config = dict(
    n_layer=11,
    d_model=96,
    n_head=3,
    n_kv_head=1,
    head_dim=32,
    d_mlp=384,
    vocab_size=4096,
    activation='swiglu',
    norm='rmsnorm',
    norm_place='pre',
    norm_eps=1e-05,
    positions='rope',
    rope_base=10000.0,
    rope_fraction=1.0,
    qk_norm=False,
    attn_scale=0.177,
    bias='none',
    tie_embeddings=False,
    parallel_block=False,
    init='normal',
    init_std_qkv=0.0456,
    init_std_o=0.0,
    init_std_up=0.0456,
    init_std_down=0.0,
    optimizer='muon_variant',
    lr=0.00665,
    lr_mult_up=0.861,
    beta1=0.95,
    lr_head=0.0108,
    warmup_steps=200,
    schedule='wsd',
    decay_fraction=1.0,
    decay_shape='square',
    final_lr_fraction=0.0,
    batch_tokens=8192,
    seq_len=1024,
    doc_mask=True,
    train_tokens=104600000,
    steps=12769,
    dataset='wikipedia_en',
)
Each number is 50 + 15 x the weight over its row's rms, rounded and kept within 0 to 99. Layers, rows and columns count from 0. The size before them is the row's rms in percent of the matrix's.

# up: layer 4 MLP up, 384x96, rms 0.202, rows 292-337, columns 0-47
# down: layer 4 MLP down (transposed), 384x96, rms 0.107, rows 292-337, columns 0-47
# gate: layer 4 MLP gate, 384x96, rms 0.211, rows 293-338, columns 0-47
up292 092:44 55 56 40 43 47 68 26 29 57 38 70 61 53 52 56 27 36 64 71 41 45 51 50 30 24 49 30 52 60 69 56 52 71 62 59 64 66 60 32 64 53 05 68 44 55 93 72
down292 080:51 33 49 55 57 38 73 60 67 62 50 53 61 17 48 28 51 55 41 56 54 53 66 58 25 62 11 69 39 42 67 38 70 23 32 75 29 53 47 70 75 73 86 23 48 53 40 57
gate293 088:39 39 68 34 49 46 20 51 70 67 41 33 42 45 51 34 46 76 38 49 45 46 59 27 56 55 61 68 22 14 58 71 33 33 49 40 12 45 66 63 43 56 47 78 57 65 32 48
up293 106:44 39 59 52 27 47 56 31 26 57 64 63 51 78 47 49 33 38 50 39 76 41 56 48 41 55 60 30 65 63 54 66 55 27 50 30 46 53 39 33 44 50 50 28 65 36 55 46
down293 109:31 79 55 59 58 48 56 54 70 46 36 25 40 43 53 56 54 73 48 44 35 61 54 52 69 62 72 70 51 21 25 33 46 76 45 55 47 39 45 62 70 28 66 58 22 48 06 49
gate294 104:35 64 53 36 43 45 75 61 62 40 50 58 34 36 86 52 43 44 68 26 40 47 48 35 18 34 72 33 53 47 44 74 37 45 51 43 41 50 62 31 40 63 65 65 31 32 46 67
up294 099:41 55 44 55 58 73 74 37 50 30 37 67 46 55 47 46 52 55 43 49 66 68 47 61 39 80 64 31 53 46 36 36 35 76 32 38 28 28 71 72 53 43 44 48 46 41 41 61
down294 096:38 47 79 54 49 44 17 34 52 60 34 81 53 53 43 38 59 46 71 64 52 70 36 35 39 53 55 55 22 54 76 40 45 58 46 61 38 27 44 51 59 56 64 53 41 70 22 48
gate295 098:31 58 51 57 50 46 47 32 49 37 63 55 49 34 75 61 51 38 18 33 43 56 27 24 53 58 70 56 42 41 22 44 67 54 37 14 32 38 38 57 84 48 44 33 61 70 25 52
up295 101:59 46 40 63 30 44 74 68 59 76 38 60 57 43 55 56 46 50 79 64 44 71 49 76 33 79 50 89 56 56 58 65 66 40 46 59 35 31 48 30 73 29 52 52 55 60 29 66
down295 096:66 60 18 57 41 26 61 71 44 71 52 49 54 78 54 67 24 48 56 50 45 37 15 44 27 68 33 64 30 62 53 50 32 32 38 59 51 50 49 34 62 59 53 48 56 47 37 44
gate296 104:42 17 58 57 56 22 42 23 58 49 53 50 49 40 66 43 62 38 13 31 41 58 35 47 49 56 50 48 36 64 35 46 49 41 30 76 55 46 80 43 17 67 26 32 61 57 49 84
up296 109:79 53 81 64 44 51 69 39 43 45 14 26 22 53 63 74 24 48 49 59 69 62 38 54 43 61 69 68 52 41 55 43 65 31 56 17 44 55 49 60 58 30 43 84 43 28 57 53
down296 105:15 29 73 50 21 46 30 36 45 63 42 52 50 55 69 77 45 49 22 38 45 60 62 46 12 62 59 48 44 54 52 48 72 36 62 63 72 64 57 43 34 27 42 37 47 62 45 61
gate297 110:29 30 60 48 33 43 47 63 31 34 42 50 49 86 63 51 76 54 27 69 62 23 37 44 56 35 61 49 70 57 56 43 38 42 52 52 19 70 50 64 45 53 60 59 34 36 58 60
up297 109:57 42 67 57 49 54 58 36 45 47 16 64 28 43 32 71 78 29 49 46 64 67 27 44 47 58 54 52 42 47 24 47 46 81 46 48 60 31 48 40 35 73 33 41 37 47 38 37
down297 110:17 46 27 58 41 14 39 50 32 31 51 43 70 59 37 29 76 66 37 63 56 45 59 62 36 55 54 53 76 58 83 49 54 27 37 58 44 55 55 62 47 40 43 63 58 60 69 85
gate298 100:60 58 47 58 23 28 51 70 55 43 22 26 64 53 67 45 59 56 28 56 47 73 38 72 23 71 56 45 62 57 50 36 34 45 44 70 39 46 32 72 52 62 30 28 34 33 31 51
up298 104:47 50 72 42 49 56 43 68 57 62 59 31 82 71 39 56 53 62 29 53 44 87 64 30 53 88 47 61 36 67 67 19 73 50 28 53 44 16 44 48 56 75 57 35 41 49 70 76
down298 116:57 58 81 48 43 48 69 34 53 58 55 65 59 56 83 69 45 49 41 50 33 38 33 44 49 46 52 43 47 27 65 40 32 63 87 38 81 62 53 37 42 33 76 78 36 80 71 50
gate299 097:34 63 57 71 53 35 56 56 53 50 69 67 49 60 52 63 70 53 35 32 77 37 59 21 42 69 30 57 25 50 67 63 31 65 59 44 10 67 52 35 62 69 36 52 41 71 28 28
up299 102:22 58 54 58 44 53 82 37 42 52 43 70 76 52 69 53 53 48 50 46 52 45 32 54 41 76 46 70 64 60 74 65 36 27 59 61 23 52 24 69 45 62 32 73 66 54 42 29
down299 093:74 75 52 58 49 46 33 56 35 63 59 25 49 35 64 48 50 57 40 70 79 50 71 51 31 58 65 44 19 81 25 47 52 57 56 45 54 43 46 57 49 45 54 33 36 33 47 44
gate300 106:49 36 82 53 29 57 48 47 49 77 49 77 45 42 74 64 40 30 51 37 85 59 72 33 69 68 37 41 59 54 61 50 60 40 84 34 60 66 48 57 36 57 42 43 58 52 38 15
up300 096:36 50 59 52 39 14 45 56 38 50 51 23 30 54 27 76 29 57 33 53 56 46 65 52 43 27 57 32 41 78 73 53 42 57 79 37 37 83 20 47 63 80 59 47 29 37 40 41
down300 083:58 38 29 47 65 44 48 53 46 38 68 32 45 77 76 45 45 68 41 52 52 84 55 58 69 58 50 49 60 60 40 35 68 45 59 66 44 60 72 29 71 83 37 24 41 59 40 33
gate301 102:55 39 39 61 59 49 16 64 46 76 43 69 57 45 38 44 74 46 43 49 38 48 57 57 44 39 43 40 40 53 35 39 62 37 31 74 83 28 42 49 23 49 48 44 34 80 63 51
up301 105:51 36 39 52 52 73 21 63 56 19 45 31 54 23 59 43 40 66 29 33 56 56 40 56 48 50 45 39 19 36 53 65 44 52 46 45 53 51 37 53 48 77 52 37 43 24 36 46
down301 084:65 60 81 53 23 37 62 59 34 42 48 60 61 63 53 46 41 42 64 48 73 67 37 60 38 72 58 75 47 69 41 38 36 68 48 41 60 19 68 65 59 60 27 69 59 64 49 70
gate302 094:38 48 38 64 44 66 62 59 50 64 19 36 60 54 50 49 52 45 57 47 74 71 60 52 59 78 41 76 69 39 50 81 54 30 57 31 81 74 35 71 39 48 44 30 54 70 43 73
up302 099:40 66 32 62 77 52 24 41 92 39 53 66 39 18 66 24 50 52 52 39 23 44 63 49 34 63 47 14 37 40 25 54 49 52 31 54 49 41 46 40 44 40 52 56 49 34 28 60
down302 103:36 55 43 63 50 42 58 82 49 78 44 48 43 68 60 81 50 52 61 59 42 72 95 48 34 47 52 56 56 40 56 21 49 53 57 74 73 66 39 48 64 50 22 42 42 61 41 53
gate303 103:46 45 49 47 49 48 48 45 57 62 63 46 21 67 43 70 44 51 50 24 60 41 55 36 78 37 43 32 46 53 70 43 54 26 71 38 42 68 64 36 53 62 37 70 55 52 39 63
up303 102:58 41 43 69 61 75 47 56 76 57 40 61 72 57 48 42 74 47 51 81 43 55 59 32 67 76 51 26 44 77 58 50 23 49 75 51 36 38 46 67 44 30 74 66 62 28 67 45
down303 088:73 26 57 51 62 89 59 69 72 39 45 36 51 49 35 70 59 60 61 32 45 44 40 51 55 63 54 44 83 39 36 36 49 50 53 27 44 51 45 51 28 78 52 58 36 48 91 56
gate304 088:39 51 58 57 52 38 58 54 34 49 68 79 39 62 37 53 88 58 46 68 51 37 39 37 23 71 72 31 20 44 42 43 26 18 47 44 47 52 44 30 35 46 67 46 42 51 31 30
up304 092:82 31 57 16 38 44 18 61 85 64 33 51 49 38 46 53 36 50 41 68 50 36 57 48 35 63 76 52 43 36 37 57 70 48 59 58 18 39 25 72 40 60 71 77 59 49 47 50
down304 106:35 62 44 53 45 34 73 38 51 64 53 52 62 51 33 68 57 49 46 55 21 61 38 54 34 43 35 47 33 42 39 36 50 64 67 77 45 49 66 49 25 08 65 52 59 62 13 37
gate305 104:56 34 67 26 58 38 47 32 58 72 34 42 57 20 28 38 66 63 71 70 42 61 61 52 59 39 65 63 61 44 65 48 80 74 37 41 78 56 31 29 30 71 31 55 34 35 75 62
up305 108:61 38 71 44 70 46 36 35 56 57 64 47 43 48 66 70 46 55 43 55 64 35 46 62 32 48 69 39 72 68 60 35 42 44 39 61 63 55 48 50 63 74 38 83 52 68 80 67
down305 112:45 53 36 54 25 37 33 64 43 50 40 37 61 54 49 40 62 31 46 47 23 59 48 46 42 51 32 64 50 60 38 75 63 19 52 30 41 50 50 34 37 43 45 37 62 25 49 12
gate306 102:66 37 28 29 50 55 43 60 56 65 57 74 78 35 48 36 12 39 61 38 47 36 44 61 53 38 81 63 49 42 53 57 28 53 53 40 33 63 51 37 42 65 82 66 40 30 50 45
up306 094:62 54 46 62 63 56 63 47 28 44 39 62 66 69 77 45 24 29 51 56 45 62 51 23 32 54 43 45 59 52 48 68 40 61 29 62 39 63 76 33 76 67 44 37 32 54 25 75
down306 081:60 47 48 32 54 63 30 38 48 48 54 58 57 52 52 35 15 36 23 42 56 69 73 81 32 54 34 84 69 58 52 60 47 55 64 43 23 58 30 52 35 51 64 56 39 63 70 44
gate307 100:28 46 74 26 52 38 32 51 57 42 88 59 41 48 67 37 40 60 37 69 52 31 60 59 36 43 71 30 65 68 33 63 43 41 16 41 37 40 43 70 50 42 40 29 56 70 33 49
up307 100:54 37 63 53 52 56 44 62 69 50 35 63 53 40 57 68 32 53 78 74 57 63 41 37 52 44 35 44 57 57 49 64 31 48 31 70 46 49 54 73 43 52 73 45 60 59 16 53
down307 100:38 78 50 32 40 45 70 50 60 47 70 21 28 41 67 33 60 78 47 41 55 44 65 56 45 50 31 70 61 42 39 55 60 27 36 43 63 39 46 70 65 46 36 46 53 44 41 52
gate308 103:40 27 22 18 47 47 53 60 65 45 38 52 37 39 53 66 58 58 44 57 63 40 43 31 50 46 64 43 56 39 27 41 51 52 43 41 36 65 69 48 66 19 34 60 34 39 57 34
up308 099:48 72 56 41 53 52 75 32 75 46 48 61 29 58 33 44 47 69 47 68 37 24 48 51 28 60 44 21 66 51 60 44 31 69 54 68 31 49 42 48 30 39 58 53 57 37 58 52
down308 104:18 44 48 59 70 32 35 32 41 51 66 37 69 84 54 38 50 35 43 68 51 58 66 67 51 40 22 78 61 61 50 63 57 37 59 73 57 57 48 60 33 55 59 30 63 75 18 58
gate309 099:59 46 26 42 57 48 64 66 43 61 39 56 69 62 53 50 25 41 68 42 61 45 46 67 60 40 71 39 46 42 47 53 34 76 35 56 69 44 51 55 10 52 46 39 66 63 45 69
up309 108:65 54 37 40 44 70 35 37 35 72 31 44 61 44 36 19 41 62 57 28 44 54 67 52 58 43 23 55 40 47 56 31 45 59 62 71 08 27 66 46 51 26 35 34 46 23 46 45
down309 110:42 39 70 56 69 42 50 66 36 70 51 45 21 34 41 47 45 46 33 44 21 46 40 51 69 68 31 54 53 26 44 49 55 84 51 54 34 61 68 42 60 67 66 59 31 69 30 39
gate310 087:43 30 69 41 44 44 44 43 19 55 17 51 57 79 59 61 60 72 34 55 17 31 45 46 46 52 37 47 53 50 57 50 33 32 31 42 43 37 82 50 73 44 71 34 15 61 73 62
up310 096:51 22 50 47 36 58 62 54 28 63 58 53 42 28 59 63 93 48 48 52 40 62 25 84 41 69 80 84 51 36 40 56 62 48 76 51 41 60 68 40 55 63 63 60 58 49 52 49
down310 093:37 69 51 43 68 45 45 70 38 38 63 63 65 77 41 53 21 69 35 43 77 56 79 51 39 44 21 37 50 34 33 36 31 67 00 50 51 48 38 34 16 31 29 32 64 37 39 45
gate311 085:29 60 29 34 50 24 32 43 41 63 21 62 52 51 55 39 73 60 31 56 51 47 52 45 21 53 34 24 50 67 53 51 29 45 62 99 38 67 49 65 47 67 45 42 33 52 43 51
up311 090:52 73 39 43 66 25 50 47 40 49 41 50 61 48 50 61 53 46 31 53 36 57 54 23 64 74 45 33 62 57 51 73 51 39 64 79 80 74 33 65 52 81 76 45 28 56 67 37
down311 113:57 56 61 60 48 43 71 46 61 51 31 55 58 58 42 39 14 50 71 67 37 55 10 64 60 77 49 51 22 46 41 54 33 81 63 65 35 99 57 27 57 24 62 55 49 70 63 26
gate312 107:56 40 64 34 72 27 86 51 59 50 59 54 40 56 57 58 64 49 42 63 58 49 49 33 54 60 76 56 71 39 13 52 35 61 24 43 35 29 28 35 77 71 64 41 31 68 31 37
up312 103:38 63 37 61 24 54 70 49 43 40 57 51 67 56 65 65 47 41 53 43 33 42 47 50 64 44 57 72 26 29 64 51 40 49 58 54 28 76 79 38 43 28 59 46 55 54 67 67
down312 087:40 28 53 19 48 62 63 38 63 74 56 48 57 45 72 50 45 46 43 45 51 52 44 35 50 69 58 32 61 39 53 76 30 66 41 65 62 43 56 57 57 78 39 34 30 71 09 39
gate313 104:59 56 68 67 81 46 49 61 47 31 48 56 36 42 41 50 44 48 50 46 24 38 41 15 64 49 68 28 64 64 70 42 41 54 35 72 23 72 51 30 47 52 45 62 69 31 36 43
up313 101:55 42 67 70 47 64 53 64 52 66 41 64 43 45 65 68 37 41 45 24 54 43 33 55 78 53 48 26 43 60 93 39 41 25 33 64 22 55 70 21 51 57 39 55 60 40 38 72
down313 104:76 52 43 72 77 61 62 36 51 11 51 62 63 50 42 56 36 63 76 45 55 33 50 52 44 33 48 41 61 53 30 26 69 54 80 66 47 77 47 65 46 71 60 69 67 47 40 49
gate314 100:27 23 58 55 59 32 32 57 49 16 70 49 67 29 43 55 72 56 41 43 41 59 84 40 62 56 41 41 33 63 35 51 13 42 63 69 58 55 62 57 72 36 65 62 59 50 61 50
up314 094:30 46 64 40 53 36 32 47 58 67 68 41 65 50 63 38 81 64 51 46 34 43 70 73 80 39 49 72 43 60 39 32 32 45 33 40 26 43 64 53 58 33 66 47 61 40 55 42
down314 097:66 57 29 65 29 54 84 40 39 78 09 37 40 61 60 55 44 48 47 54 65 80 45 61 48 61 57 42 54 30 66 43 88 72 39 55 60 55 51 34 40 66 40 55 38 72 70 40
gate315 087:57 54 70 46 54 65 69 61 58 32 51 70 51 76 61 76 69 25 55 56 70 33 33 42 40 60 17 29 30 36 34 59 43 59 43 49 49 88 47 31 44 35 31 39 46 85 38 60
up315 100:49 37 47 49 37 31 51 57 56 48 54 65 80 61 57 35 50 43 47 65 58 25 57 42 31 50 56 50 61 48 32 55 41 88 57 27 27 55 70 42 65 60 70 15 21 64 51 43
down315 103:38 46 43 42 36 59 51 61 58 76 35 54 93 39 52 30 39 78 54 44 57 59 65 53 35 60 49 61 74 46 46 42 35 79 41 45 49 25 50 78 62 77 59 49 44 28 14 46
gate316 111:38 37 57 53 37 62 67 43 74 29 57 33 52 31 58 47 65 59 44 59 53 37 26 28 57 65 48 53 51 05 46 37 67 19 41 36 72 60 42 61 66 22 40 70 47 40 79 61
up316 095:55 23 58 32 43 40 42 59 24 54 81 84 39 50 73 66 42 37 70 66 62 53 29 27 67 60 50 27 56 32 22 80 63 52 47 56 68 45 44 08 55 45 51 31 38 36 35 45
down316 090:50 60 50 57 42 57 40 76 77 80 56 31 67 49 60 61 77 52 49 36 23 58 56 47 55 60 72 47 37 35 37 25 38 38 37 40 38 60 41 63 67 32 44 54 57 51 54 47
gate317 101:54 47 36 47 53 65 45 47 59 37 53 53 33 56 27 56 39 45 47 48 39 51 54 45 53 49 60 40 54 56 40 69 36 64 35 36 47 36 33 41 67 56 51 74 48 27 12 39
up317 103:58 42 50 53 64 51 39 52 88 60 52 37 53 67 31 73 60 55 52 64 31 61 40 49 59 57 24 40 26 58 53 31 51 55 28 39 56 48 52 43 29 43 71 44 33 42 63 46
down317 094:50 41 15 64 66 39 67 45 55 28 70 52 59 46 57 50 42 47 36 37 54 60 58 67 35 38 37 51 20 09 43 31 58 49 60 48 77 57 38 51 62 54 68 76 43 44 60 59
gate318 112:60 36 49 35 54 54 60 52 45 77 51 20 64 37 33 86 56 37 66 40 43 67 45 73 50 54 52 68 52 51 73 55 45 29 50 49 65 47 24 51 47 57 61 52 44 39 66 21
up318 101:20 32 30 39 41 50 79 62 81 58 44 32 40 65 56 49 57 58 45 29 62 59 56 43 47 24 76 53 40 36 21 48 32 57 49 41 50 42 56 48 35 25 69 47 65 61 68 41
down318 092:32 43 44 55 80 85 28 58 73 67 40 61 27 64 58 41 45 39 78 49 61 70 43 46 40 70 52 38 27 60 33 61 61 64 73 48 42 71 73 38 72 37 26 63 39 41 55 73
gate319 090:83 76 42 40 37 28 56 69 35 62 38 31 47 66 30 62 81 19 41 53 52 59 41 22 64 71 53 46 53 26 52 66 43 53 61 36 56 55 38 52 45 70 49 36 69 56 59 79
up319 101:45 47 53 53 23 69 58 62 39 28 78 24 36 66 50 46 35 65 59 53 32 51 63 50 49 45 44 82 33 42 58 58 21 38 66 64 41 56 24 33 53 63 56 43 31 16 21 40
down319 106:62 41 59 47 32 64 49 41 38 30 55 49 43 90 39 51 33 39 55 60 38 42 59 47 45 64 53 74 59 20 66 52 47 48 55 67 70 58 34 14 58 79 63 29 59 50 60 70
gate320 100:30 68 42 68 71 62 66 60 81 55 26 45 73 70 37 57 60 41 60 55 66 74 61 40 79 47 46 57 64 54 53 74 30 61 57 33 48 74 30 35 50 80 63 41 84 50 33 81
up320 107:63 56 70 81 34 81 51 67 60 82 67 62 62 21 47 35 36 61 46 55 46 70 49 49 42 92 60 61 13 54 51 61 57 34 59 43 71 36 65 53 34 63 29 50 46 39 49 29
down320 090:35 43 27 71 47 46 47 62 84 52 35 40 51 67 52 19 63 21 46 58 24 43 59 47 55 47 19 45 53 45 58 28 49 25 60 53 55 57 36 52 48 49 55 52 61 49 45 63
gate321 106:52 44 36 28 51 74 43 72 30 47 68 64 64 40 50 40 18 43 43 70 42 41 68 18 32 66 70 30 43 69 41 56 52 55 55 25 42 56 59 42 82 27 54 55 51 13 64 50
up321 101:54 74 46 63 27 56 67 59 57 36 56 55 09 42 55 41 59 55 41 37 40 29 48 65 50 56 39 32 67 49 44 42 47 35 50 50 49 67 42 44 27 68 58 56 55 56 63 50
down321 098:42 50 39 26 31 49 40 58 27 24 66 48 56 51 30 60 62 31 66 66 54 27 52 62 65 38 84 54 47 57 30 36 75 32 46 47 36 62 45 59 42 62 48 20 70 63 81 50
gate322 096:47 63 31 35 31 30 56 54 69 47 77 55 23 42 63 27 74 59 47 51 25 19 65 82 49 70 75 69 57 71 41 66 56 62 32 44 36 21 46 52 46 65 58 37 63 23 24 60
up322 094:68 38 45 29 25 53 54 49 52 51 53 44 51 43 63 67 66 51 68 62 33 55 79 44 51 96 37 75 67 38 40 54 45 40 69 73 37 36 30 60 50 50 54 34 44 39 56 70
down322 093:49 75 14 50 63 61 46 43 71 43 46 55 74 46 74 38 57 43 54 45 57 31 40 46 39 57 52 30 37 53 49 39 60 45 49 64 43 39 46 51 62 71 57 62 36 57 43 48
gate323 101:47 49 54 50 13 72 56 36 90 31 54 61 28 58 52 45 55 41 47 50 52 49 23 43 68 40 75 79 33 67 40 65 52 33 60 44 52 41 46 42 26 62 69 38 44 46 18 47
up323 096:28 50 43 54 12 69 55 60 66 45 32 46 33 44 50 46 66 44 43 29 68 56 34 41 51 54 49 63 56 77 65 42 71 43 43 75 30 47 50 57 49 68 61 55 43 49 19 65
down323 102:34 28 53 46 41 68 39 82 53 38 42 33 34 54 38 51 47 45 44 26 48 61 64 53 50 34 50 42 46 71 48 66 77 53 40 53 51 54 61 43 44 38 44 24 38 52 67 68
gate324 104:61 74 86 33 53 31 44 58 63 75 62 70 39 62 37 40 47 64 35 60 56 46 47 46 86 46 63 36 31 51 49 49 48 65 49 51 34 41 68 63 53 32 64 61 61 61 39 47
up324 100:42 51 41 37 24 38 53 51 57 53 45 39 55 49 35 41 21 45 64 54 29 56 61 63 41 39 55 33 08 45 51 74 39 67 55 37 61 74 89 84 53 55 44 45 42 52 52 65
down324 078:46 51 59 35 47 54 58 45 57 74 77 56 54 44 69 33 32 21 42 48 55 23 67 83 72 34 44 58 81 55 52 56 60 70 42 46 66 55 43 71 57 54 34 53 51 44 39 38
gate325 101:52 36 50 30 41 43 53 23 62 61 43 44 51 72 60 32 87 66 49 59 16 35 72 30 26 34 52 57 59 52 31 65 73 99 66 50 77 45 34 45 72 39 49 63 63 56 51 67
up325 104:35 47 44 56 38 59 39 70 66 69 57 29 79 40 36 51 33 42 54 31 53 41 54 51 59 59 46 71 54 37 50 67 57 35 65 53 38 08 44 43 42 64 23 47 67 42 51 49
down325 108:66 30 39 41 37 58 60 51 48 25 69 78 32 53 27 65 32 37 61 57 52 70 23 61 41 46 29 61 48 49 58 37 40 43 29 74 65 61 59 60 34 45 46 41 30 52 22 55
gate326 104:26 55 61 55 83 34 46 32 43 23 90 40 76 37 35 66 57 49 61 57 47 26 50 45 52 51 74 33 45 56 45 51 30 66 31 62 19 56 63 44 60 78 45 32 62 40 49 42
up326 101:36 49 72 63 41 50 25 62 32 41 42 71 50 85 35 67 27 67 49 45 49 47 69 50 40 73 53 17 55 43 55 42 65 69 56 45 37 44 72 46 52 51 34 44 43 56 32 35
down326 096:39 69 40 21 51 32 53 50 55 59 26 36 58 62 47 53 53 61 32 62 49 30 60 29 55 41 66 33 45 90 59 25 32 20 65 45 53 54 41 29 61 44 53 76 41 49 42 44
gate327 101:31 46 39 70 68 51 39 65 64 47 29 45 80 52 69 44 90 55 53 68 57 37 50 40 22 78 50 53 73 38 32 42 46 38 61 29 44 34 24 49 80 31 41 77 71 53 41 37
up327 107:67 61 61 44 45 15 60 55 45 65 55 69 36 40 90 63 52 59 54 64 47 56 54 28 45 40 58 49 51 84 76 39 55 47 73 43 33 37 62 53 62 41 54 55 57 43 37 66
down327 106:33 32 33 52 79 54 50 05 72 51 27 38 65 38 61 54 58 35 44 46 39 40 49 57 47 44 48 72 54 50 40 52 32 66 54 32 41 77 28 60 28 37 67 60 59 63 55 43
gate328 101:66 36 53 59 39 43 26 75 52 84 38 42 45 45 55 56 76 67 53 40 48 78 57 39 33 38 53 83 19 41 46 75 40 56 37 58 70 61 49 24 41 38 38 61 28 37 53 66
up328 109:74 54 49 37 35 63 43 42 51 52 52 40 41 61 81 36 41 36 47 25 59 49 52 36 52 55 42 30 70 50 64 52 09 38 49 60 09 58 14 61 75 38 24 61 44 33 57 42
down328 102:28 36 44 48 61 29 43 40 41 58 30 60 31 66 39 62 53 80 65 63 43 65 62 58 41 58 72 63 13 87 48 55 80 48 49 32 73 38 78 51 50 58 54 41 65 66 64 46
gate329 099:59 55 87 04 44 34 53 56 51 50 40 33 57 38 70 58 65 58 58 70 35 51 57 61 65 56 44 36 44 57 62 55 59 76 47 19 34 33 65 64 39 54 70 33 34 51 68 41
up329 096:59 70 52 30 56 68 54 29 32 70 67 46 66 68 73 27 63 50 46 68 48 53 55 62 53 62 42 64 31 54 50 31 56 52 55 30 67 23 57 54 38 42 57 41 27 33 56 49
down329 099:40 13 44 53 66 27 47 62 63 30 35 78 46 40 33 42 35 48 46 28 67 29 50 45 54 26 47 43 46 46 64 36 69 25 40 65 46 52 32 56 65 52 64 38 75 62 44 62
gate330 093:36 43 68 26 24 72 61 62 55 40 40 55 68 37 57 32 95 39 37 56 54 51 58 36 71 50 54 57 49 45 33 53 58 51 61 57 50 42 42 41 66 61 61 59 58 54 71 58
up330 095:60 42 44 18 55 58 43 45 18 68 47 43 48 58 40 53 46 54 62 45 57 49 35 52 41 56 33 40 51 49 67 47 83 61 61 38 46 49 57 55 49 34 36 60 36 47 69 39
down330 116:47 55 69 78 79 59 44 43 83 52 56 61 48 42 62 34 60 62 52 24 39 63 35 29 54 66 46 53 46 37 34 61 38 47 48 61 42 58 61 41 48 36 79 69 78 55 19 38
gate331 109:35 58 73 57 62 46 62 80 54 37 48 40 69 33 52 65 49 49 35 58 76 66 41 74 60 68 31 40 46 55 34 52 30 40 48 25 56 45 58 14 40 42 56 58 35 63 28 32
up331 103:49 62 53 62 46 47 74 48 65 28 63 50 30 52 76 66 74 47 33 66 49 68 49 51 27 61 57 52 63 85 23 52 29 68 47 22 83 60 44 43 18 54 31 72 59 77 24 52
down331 111:43 46 63 57 40 53 49 55 73 45 30 65 47 32 50 44 27 60 64 62 80 28 56 50 39 52 18 81 44 42 50 34 61 25 33 29 34 45 34 56 34 30 52 24 51 44 77 51
gate332 105:77 40 47 26 32 48 43 59 52 30 73 43 57 31 38 57 41 43 33 81 39 65 38 37 63 22 76 73 49 64 45 53 48 46 64 33 52 48 62 62 48 43 72 49 40 34 52 29
up332 104:41 51 42 57 66 81 59 20 50 20 39 43 40 41 66 37 22 32 50 33 30 47 49 56 38 57 37 35 25 65 66 54 39 47 46 25 71 56 48 54 41 47 23 50 37 53 73 47
down332 087:50 34 48 67 22 76 41 63 48 56 40 51 64 42 35 54 46 06 77 51 46 60 45 72 33 32 60 50 53 80 49 62 56 55 75 52 56 45 56 66 37 43 27 42 43 59 35 25
gate333 094:44 46 68 34 27 41 72 49 52 36 34 61 51 75 53 49 67 59 66 59 49 60 42 47 33 27 42 33 66 29 25 51 42 32 56 49 40 38 57 54 50 31 35 80 37 32 89 50
up333 102:20 48 52 31 37 52 66 63 48 40 54 72 64 45 35 71 34 45 64 59 60 74 75 60 32 57 39 38 39 59 47 52 34 33 53 50 65 48 36 74 66 43 39 58 24 33 52 31
down333 086:66 27 31 55 50 33 49 57 45 50 85 44 44 68 28 42 36 71 53 43 51 60 47 38 26 29 49 29 55 49 35 82 55 41 60 70 56 42 42 20 35 18 38 32 48 53 77 45
gate334 107:39 69 36 54 49 22 40 63 35 38 40 50 66 28 40 61 30 46 48 21 56 46 36 59 27 35 63 90 64 51 66 62 40 49 30 52 68 63 40 56 55 55 38 50 44 77 33 56
up334 081:37 27 57 46 38 45 41 36 39 39 68 49 67 28 61 46 52 66 67 56 52 50 48 36 30 41 54 61 52 62 53 69 70 59 58 40 59 60 58 85 44 57 49 57 33 87 38 20
down334 108:69 48 66 34 58 53 38 46 53 46 46 37 42 29 64 24 74 52 70 55 33 55 72 32 40 69 34 48 33 44 71 54 30 29 61 58 33 43 50 47 54 47 79 51 47 22 68 62
gate335 093:62 81 42 30 36 59 82 47 39 37 38 52 20 47 72 55 50 59 22 55 61 59 60 40 59 46 55 61 50 36 56 53 53 30 50 00 52 46 46 66 36 36 64 54 49 44 35 31
up335 091:68 84 51 32 56 40 57 43 48 30 36 49 47 44 51 69 70 65 44 42 52 69 43 44 81 35 31 41 44 56 58 63 59 60 58 26 52 52 57 40 50 30 60 40 29 50 44 50
down335 088:72 79 11 49 35 27 58 65 53 41 63 23 37 37 43 55 27 61 47 32 26 54 39 46 64 67 14 56 52 48 57 43 69 45 51 33 45 27 40 59 40 51 47 41 30 67 38 39
gate336 098:57 61 51 49 30 49 55 75 56 66 38 65 52 72 37 54 66 72 36 64 67 82 54 59 67 28 40 67 64 59 69 29 53 35 46 67 61 76 60 51 65 39 50 77 53 35 47 69
up336 106:66 56 45 52 28 52 82 55 53 30 60 60 65 43 62 64 50 63 56 38 50 56 18 80 50 61 48 69 53 75 54 50 49 49 64 38 44 75 29 33 86 31 69 66 40 50 22 50
down336 110:47 64 62 60 32 64 55 68 49 50 35 59 52 43 74 36 36 36 62 45 46 50 46 45 52 43 38 63 60 57 49 51 32 43 44 18 59 62 54 48 53 11 79 51 80 67 49 51
gate337 100:36 59 63 21 31 45 53 22 50 46 53 38 27 36 91 79 54 59 66 42 26 54 45 51 50 50 37 61 43 49 64 20 46 77 42 33 71 46 81 59 54 49 43 52 37 44 72 38
up337 102:43 58 37 42 29 54 60 44 33 92 39 35 41 41 68 66 69 33 43 68 47 37 44 64 37 61 37 79 62 61 53 47 52 71 60 61 35 41 69 53 26 44 39 62 49 40 48 59
down337 113:66 50 40 22 55 69 45 61 62 26 48 62 56 43 50 47 50 57 56 36 64 88 54 47 62 39 46 24 37 45 56 32 67 17 33 34 43 46 62 49 56 70 45 15 42 21 45 88
gate338 108:44 40 56 46 59 55 66 89 70 69 53 36 60 46 40 57 46 52 48 40 74 47 68 77 47 53 58 53 47 62 41 43 55 27 29 61 58 31 41 28 61 54 41 22 48 67 30 48